Each number is 128 + 24 x the weight over its row's rms, rounded and kept within 0 to 255. Layers, rows and columns count from 0. Numbers have three digits each. The size before them is the row's rms in percent of the matrix's.

# layer 5 MLP up, 512x96, rms 0.171, rows 123-188, columns 48-95
109:159131092136152123142117141136118122088144111134142158152153166099121110120154142103098136110165103128128130146078127148125145124125160125130122
104:124109176137142097128149147112136120138155137125147035143140194110110159075098133124142119113124151153090169163102084094109135135119130108157150
098:161078136115165127155138123154134108110129126102125129093144128165107118101126144097148098117119156147114132125103098114133091127165165084163132
093:114122096123103144106153105143099118147147139137140090156099120099142118134123140104120136105146141152118149131125154128059129091129098097154145
102:167146147170131099105139135088108132073142116124139119154129170137084136113123132135129134121167157163159155160112101134085133128164123140118088
103:107130111120122169131095155083156144110141124106107116115099157124088112099130121115131130116133144091130136152157123147125120080196141096129135
092:168107139132114129100123134117106130127075096141066139126090118075139144091109143114125133132134106146083102145128085104112120122150172083159104
089:142117136127138145176119129134102143098148146133123087144102160126081114119103146141136157113136126118132145091139169133128134131118182100112154
095:160126138148177112156120096155117125101118145140121122110152192096080126104142133118143094087093148141125112160132106107166171108125151108112128
099:129119085137123148160110135162150118138156122127116141140124129162135155140074145160146082145097140102099189115092095102139110106115110111135124
093:158112153115151122173100154143095106140105118126109138182119112117133128119098153152159100090146105133157176092127094144138121122139169109167125
102:118154146139124089098143129089098155108158156141048128106131180097142110097103106132132110130132088138158165102126150164093138114129139077140074
095:137091110140136154160120154117130110150122132181100129099133130142155173097134123090121139130150146122131161139124144089115118095177170109115110
103:165100114129159078126111179118158139109129145189126139119121137145142112116137169143122128127139095109119175178117143111137141131184107132144129
103:154170104146181128125131117136154090117160144110094094152165140156072112125126143125184105104151118138187123086148161114114131122124104145122109
102:117093106106140145116113177134112116113126101159150130134156104112088106127094138095150126106131117102113118152130104130110150119089104098124110
090:114117145110146112136091145093134145108152134146141137092142105146096134095098162133139131151129137174133161094144119127149155138153089118169140
097:081103146134145135115120145149124173115152147140117104150119111156133152121145145146138152106122091150116121154086141141161167155161141139179099
092:118129120120151146110130079096112119142123136126165119140156113117117121104110112148116132133136101141174137134121092156105076083162132122118114
085:158109108161189115117135114113126124127130183139109136118151126122056145092140114142121151115125111149116144104107142130121088129121138137121087
100:133088124150104130118085164135114178128159142137139143117175163127111142080142173098165128145131089139093145126137133103119180115128120113105155
097:123099158110165142118129120101081124134140128110104105101118159141097117144121112125117124106090147145117105126146119118099172069157135087190154
105:133152109141109097161150127121138110135128164144091144127108162139080152104099112110123083138123082118163113143119147111155103090199126114154135
098:140106132125141158106132112109096116145148113130134092080132114116103112129121134144120129150165100147135162130090170134101171109112134131152127
099:131149104123150172147142147135110159120125131137103131127147115123128116099125133101177120146114127144135111132163104126127153093143166107123091
101:138166155125121172129108149105110138113157121118117094129159162125078070082148119117161080130138123135120102143140103143084119085105145152139133
094:100132147145110144116106130130150090146173171151139102145174125120113154123140141148086156114138151105132166161140153108133168114129142107124128
099:125147097139118159128168121163111112129139107159095124119102131141082129087179105099095099115144128112139165129092145106085098140143142156117118
099:106131156131129122193139086112115131092124156110133107157135146141095106125085144125159147110148151137115126111107127079136118110133145145090152
102:149145164121133117116064157070096139146126163125110131139120133116119116065140127094139105131116084136120181112096101141084153100186150117151162
101:103129190133156162120111102110148138122105189120113108141119113153108089118132170089117109134141138158171136097144145139114110140133135114111084
098:163135124140112122165118108103138133076124126122092140116143119142117135105157115125160126107154113137116165147137105116111155095102119066136113
091:119113143128138147111163173143122115147149088135118103118148162145129160142093136143161125137149083136159111131106078115133127131146145116145148
102:154115159119148156139098114134090114127166133146137116160146134108103141138103141149137125135117110138146132176147121162086125122120139075130163
104:144122099146138121125132135128130133112171155171175118141124123066094122127107105175131095142114157196153131140097118144141151102108177148181110
104:122093124142140145126111125124112103081112107144137115121148141069162134117132155114143118096080112080110135150123165100159145120136148153125116
099:150090167130115118197118125119124170112127127148158137138166141130148129116094167141118137110153142129133156113128180118104162145101216125101109
100:124135124142181139131123112084086149124107153122141143115145129134135125121127126143129088091196112151157112123118140079125136132139139126120095
101:154159110097146130098143138126107131128107128175134137103160188120144135102180103135147135098157103140083138159095158105099146105135163138113096
098:143115100142172112151115144139112121151144152137131114170134138093149163117122159132145109153083098153109157129134147119157132095133157114163125
117:117125127136136140153120140129067162077122159159133118141149137147124111114162140096131091098139127132125128098122134102144124123164138119121137
100:178144122165135132167145127120116165113114121106112141179141150107087140099171121109139139109171131135144161121147148092129164124116125159132102
100:160137138139138082147109125125090149110177117140147163128127132101112149065111132121125128067111150135142149150154130138132113141130124119138122
114:155123120175118139164161148106140167101089123145182103187177126157098091123129128101126130133143160110121123131130134147120146115127136152105083
090:170129144144120114144097154105105130148137109137109133174090140116137117101075108137117128142147082114145156112120122141094145101125171144155124
099:122140107100126158167113146156115107148147157102128146131139119169119144068151143121175120146123136189087140124113115164117120096133134110137157
093:111137097118146149111104127097151094135168115107141138104134129114082143091139130103132105121132148147084137118123175113085140093185097125124130
096:116150104133124128142165180146157140141154149140124112091112151165106105093103148128166124129161124125124136126134134111094121071143123119140140
107:105155132140134138141100109141102128118150124122159131130110187115082090127067136137121078132131159109148161162109183132118116084104143129140113
093:078145150158152150121099167188096101140116117129139132122145164104126113114159140124126143153170120078124087133099123110128145126126129113151150
107:144122105172135105129153129141166115131114154148139105137152176129125114120128119105132105138183097078156084146131155099125131101112150170129132
097:140099123105126122174120121161120099118121142129108125092102120094112166096130135130176089085117140143115124132121121139113171120130109105127110
107:183114096173139123143119140112120129145147132114164135142124111143094105084102142124127117130154112157135175150081115115139158132108130136145153
106:135119140140165146110105129159109136135171119121125090110159130095109101094137124068140158167160120144119159117121098126126131119154166133109176
086:119115117137151144142111140191123169107155129122134142133140152163156126123140147154134177111144098156157146148126135119122111094174138130160137
095:143095135165133118175146160063112116084130136103116138142147167147151075131103144122136131080146106124093131132133170085113111116114126108159105
087:129148179134116138128092153127090107110118167134118143147126141148112142114135088140133103153161083134101153097106084096067113123121175153118117
123:169082124145159121171138126126112146097083154141164103165174138118082121115127166105117137117150140116117121113107160148148141124146144148105089
102:119133147132172131129118139126135112059128125155111122134170111104115077137137137136138145111169087117137134113117107105118155109132147134148131
099:142092124131156170148146121066113084140126136094137131149153103119119167136126157136132153130161141096119120145090132086150111105141175109130118
098:164109122131138123137121145152106120128157125139122128103151095125166113133133125143134081118139133133128107140093154190081123104149186105158140
095:135115147141173116113111120094161129136147169147099138169138149156072172129116125111104153122130142119124164155114149116153195106121134111136139
098:114139154160163125220132124139145170103156178127157130135153157113113113141146138151145087126142131175133130128115097147104113150128144132108127
101:164140141096101115148088137124145108106114132127131118123104175111089119112105104136120114095138113123101136170087111102133129111114128118155087
102:146139153130120137132157118158133140106159105165123141114131180115166110114120118150093109105098084129126177137122115076118158114150156087130136
113:154105121141138122102115089103105130099150113167120091167155170137090133122146111114109158120129082129111120145133136079128186109161159116110158
# layer 5 MLP down (transposed), 512x96, rms 0.146, rows 123-188, columns 48-95
119:138126141132152153123110092101114118118130117133139133092076145144113117122108107155182105182135161135148108116166139120120112125110102146090156
104:153121120155136186124140111133102126128117107131105094118129103142179103131134120135097072110132125101135160159119113166095089117104115120084141
095:130170143122105154111147142091155147177133126095163158161136158092082119126135117133120138146130145078136128116104178144100140108103116114118122
091:127113182134138146130140150129127125151109140149086135110120130130128121123139089160131115115081099099135071117111076106142127153163148157115088
103:137069095091146155116153161127154188119153131166128135113096117122096103102146139105126132117100151095170114158147084111139136142136148107108087
101:161135131146161124148146090133146139113133132160092105165140118129143140114158110122133134125138157130108124109091148103128108151110105142090123
093:062107137133116138178145144143140103123137131142148123120137157153116083154115117138178109113076118127194172152122161147126134152139106149111128
099:130150150156112137110143137103119149097166152124167142131176115122186099103135096124141111130108139116155118096119100093168094125109083111136121
103:101156128109101126090128139094094120156094125125121101123101079150159101103106129133105105177133110156120160117132191124105131089114143120121138
093:132096135153121149112138111110108135198083096175116108137161119088087128107135131099112183173176113126106094177119110137109131151114123137085135
093:107128080142118113111144122160105098131120144166159135098149089130151161145138103132140137142106136104093120125104124104114174113139121122063111
101:136094133105138121144155132117167167189146123112191146125079122134106145142130149126104111121101107091172124099137084156137159150119108112119173
100:158135125153123107078149143116118116163106126172112177129152121136178113130113131148145131135133122108113101113149126103153126125116110127095104
110:088134131131113136137139142132120149137106103099088119093110120159119150156120134086087172091127096133087166123115100150124112131160084150141144
095:139121154126178143094124160149089112171150125128110080157196130134108113119115162119152105081161104132168140105132102148109120103113066148146114
102:134112137147089140112136168133107117121097115168124092117134149115122108097106139124178124116138126110085152121111141077104114133160120126087120
092:153104115144142170096165109150115098168131107128141141140088181123136128166134098167121122127162119150156115145127135116122088111114109137130117
097:182121101114150131145107115141144087137120100103138144115143130104085118131127107125110131167159149124108152116160111145126088133163125105095104
088:125127140152107136136129172104085115147112145157119126120141162119120124133174135137142131113142100088098114121173113103141136177077151111144143
084:127146096131112113153149088130072124081184086130162085119148110115131104121103115136147159162101099137157133161151104132103160119115117120128159
099:126133128146188152118159072165129115123111093078138119114104131126157144105117150124123154130152151121140152136123136113124102145127163141085092
102:190187100145124111156134169132141140133130136147153141120147126096156126099126113167131100172144075114110151154143154103133165109115107146096090
108:092135171092090158148122156119137088076140178157121103131072099150115133119134158138100106109130154131071149139096145153124126154123124137112151
106:118113074129126138131151149132151154138136160125123112127129152179135146147149107144094145082131130131090093144159094091139134114107077129147139
100:124112120169125179152127111136157140112103152124143158134121130162090107137160161119121125119139141152158115121077124128089114157122131099104161
103:085117120108115163082118149112147135132160108093118078131131075154087096109151142165124152147122155145171138124121080135120136150125158123126101
092:125142141111143115112159155108106121190101097070133142135119145143130127137111119130107118155144079084098132154153178138163105146091132147095138
101:122089144123133120132124135143107114150096124111166123127122137115187152129132141159163093124133073115126116098149105152135152100113106090127100
105:149116100136162132102112159126164151113106105148130149152143094115111085133142101138119120169121141076183146080160103156131106103143130115156091
105:116110104143162115160151119159153131099127163125155105134096121120138140125157136169122161081153135138087114126173162111157105114132083128136121
103:110144161145108097141121109172101117096160109144158121140162137109134091145156133151164129108139124150116116165144100144122158073109126132141146
110:144122118144072156118108113161150106095095102132140148071113121128143110168104111122103121133121143139148134146133122106125146137063144133131122
094:130140122124127103152118071068149109165124120096133122137140093115121151101106117103127118084110157113089158174106153143118123119105145144125126
102:128162098168163134118122117129200101153126101121133142091136160149144146113080106137144081101120141162146120112141145097112163158128107086121134
107:120125103115117111138106086124172118148139116129100131094092120194141145126088109102146138101077156117097138095090114085147140107129118072134158
110:140114162125161100131166107159119122107169148116133130108083154130118137149179134133050109124110123068123149135119137177145105088115106100144137
088:098117176073085168136086106135114149099139143096151146122122129140116127160195158102112120120132152142139112167125097181110121137115099077115105
093:146108140134135111112092118139139142109125140107083102149111101122121121127126110151116099090097128131139143156135122183081108112098122127161118
099:114158096130084135192127156109124134134130145116113141107097094116139139115120140162136136158140107152165136138114123119124076171091128154117135
100:177155153127099131144132175119154151177129117112131136103110165156098161151144083107101136152136112154151116128060144133128146161166117143083115
122:148145134123119154069157157136094101074109137091117126077079126130149100128135120100133094102115135153151136128103083156147084140107111092150156
088:106109140130139126093073122183077144072156152148126079176141136141153125159139111133107125134125136129148119191115153183100135128109146132153110
108:110134121126103152133164096142113063124083126090143072110154121163153115180129161093090128156114129122077091135135144093111103152107128111149155
095:123127131110136120087129139110110134043193141140119116168144146141137081133157132111130105096135133131138128164076130136125147118139122086147125
096:086095116105138136080138140121141122156115123121111133122163135120143150127154163152121117108158157125116082090087122112149110142154096125123133
091:127126125174116134116148117113146163094126098114134125101116167073119137121109122167124133143141048078153115129147125112122113157143104141120094
093:139077166140142118145141102167138122114131087120139091144109123107159101166127114194144137114135161123165130129182115129149111154091142111113122
101:162076147141121161142132086117092115134125089088139133146120163116152196128119127141114144095140099152160133106125103135189140119115144164131142
108:098112098115121112099159091145164135167147081135100150128150133148123142084103105142154105120115127155114097131117138090128129127167100065081121
096:148101113058124154082124136071093130120116142145072120154138123128154137157123109104112100144113120130119154134143124150105089139138136171138121
100:133122128140147159179120141140095133130154092151127121133168150162103139109127179101157136098141163096126121150109078150109114124149098120148125
098:120128103082165158111148118166115150133135140111156142130141117121146113132119122096151147160123080138112113116160145112126070068105134092107093
110:144141127141114203169138137142159117151121130073136100115174157124096163093103117149135124120131125135075149145091149123107092134124135089109144
114:118138130128080146117132113071127141107079138145093087135089113135101143148153131098134095113120137100152113128146105139151125108084115144168144
089:164163133110124088103159114137138158138129139153115144136105111130158110120163122156103111185119143100155104107125119118112137133122120113086152
102:110143129127124120089136135089116144082146078073133079120122098104109135123113148149173119149128137114150145123076130103120160105138165172126135
093:092109099147138125123151121132172129131136134154114157126100122083152102127117175156173109070115095124132129119167132126159138146150125157113117
095:130131116139136120111118120109071137059170122126128108165155133173130108149185131112111120113116125119131102180094121169134135148132116090154121
097:129117127126117136137131132124149095095127109132120126076073144142103107154110101156098145190145137136111118142132145157125138104129126099102160
098:134112136129092070143147131112113137110118183128108114135113190150163111123146104149179120108112155118155112115103121148130117153131127141116137
090:104152153145096128091161125128139151117112120145145163073125135184099117078133089078126123139082159129160155124176114097137183082130131128125118
094:116110149074103130143120120164116144138092138156125136137101137126175137115156094122106130103114094152117128121167105161097149180117117108102128
102:151126163149111139087132149115141173070136098137141116091158094126112116151103163093107131147105128124146148122119162148152140110136141145155136
108:136167123109135127094115149092121143105074163160122123113105161129125122115114105103146135094124101119083172151111150114133162111074123084133109
106:071120077144109135160128124103144167138100162083156139134101117128103110143122134149158079126159156084114140119124171167126113121091116101125121
108:148139128110132115112150164134113111155112126149120132128126107118146124150088153127142103127138131143173122134136127095116083116092151101095094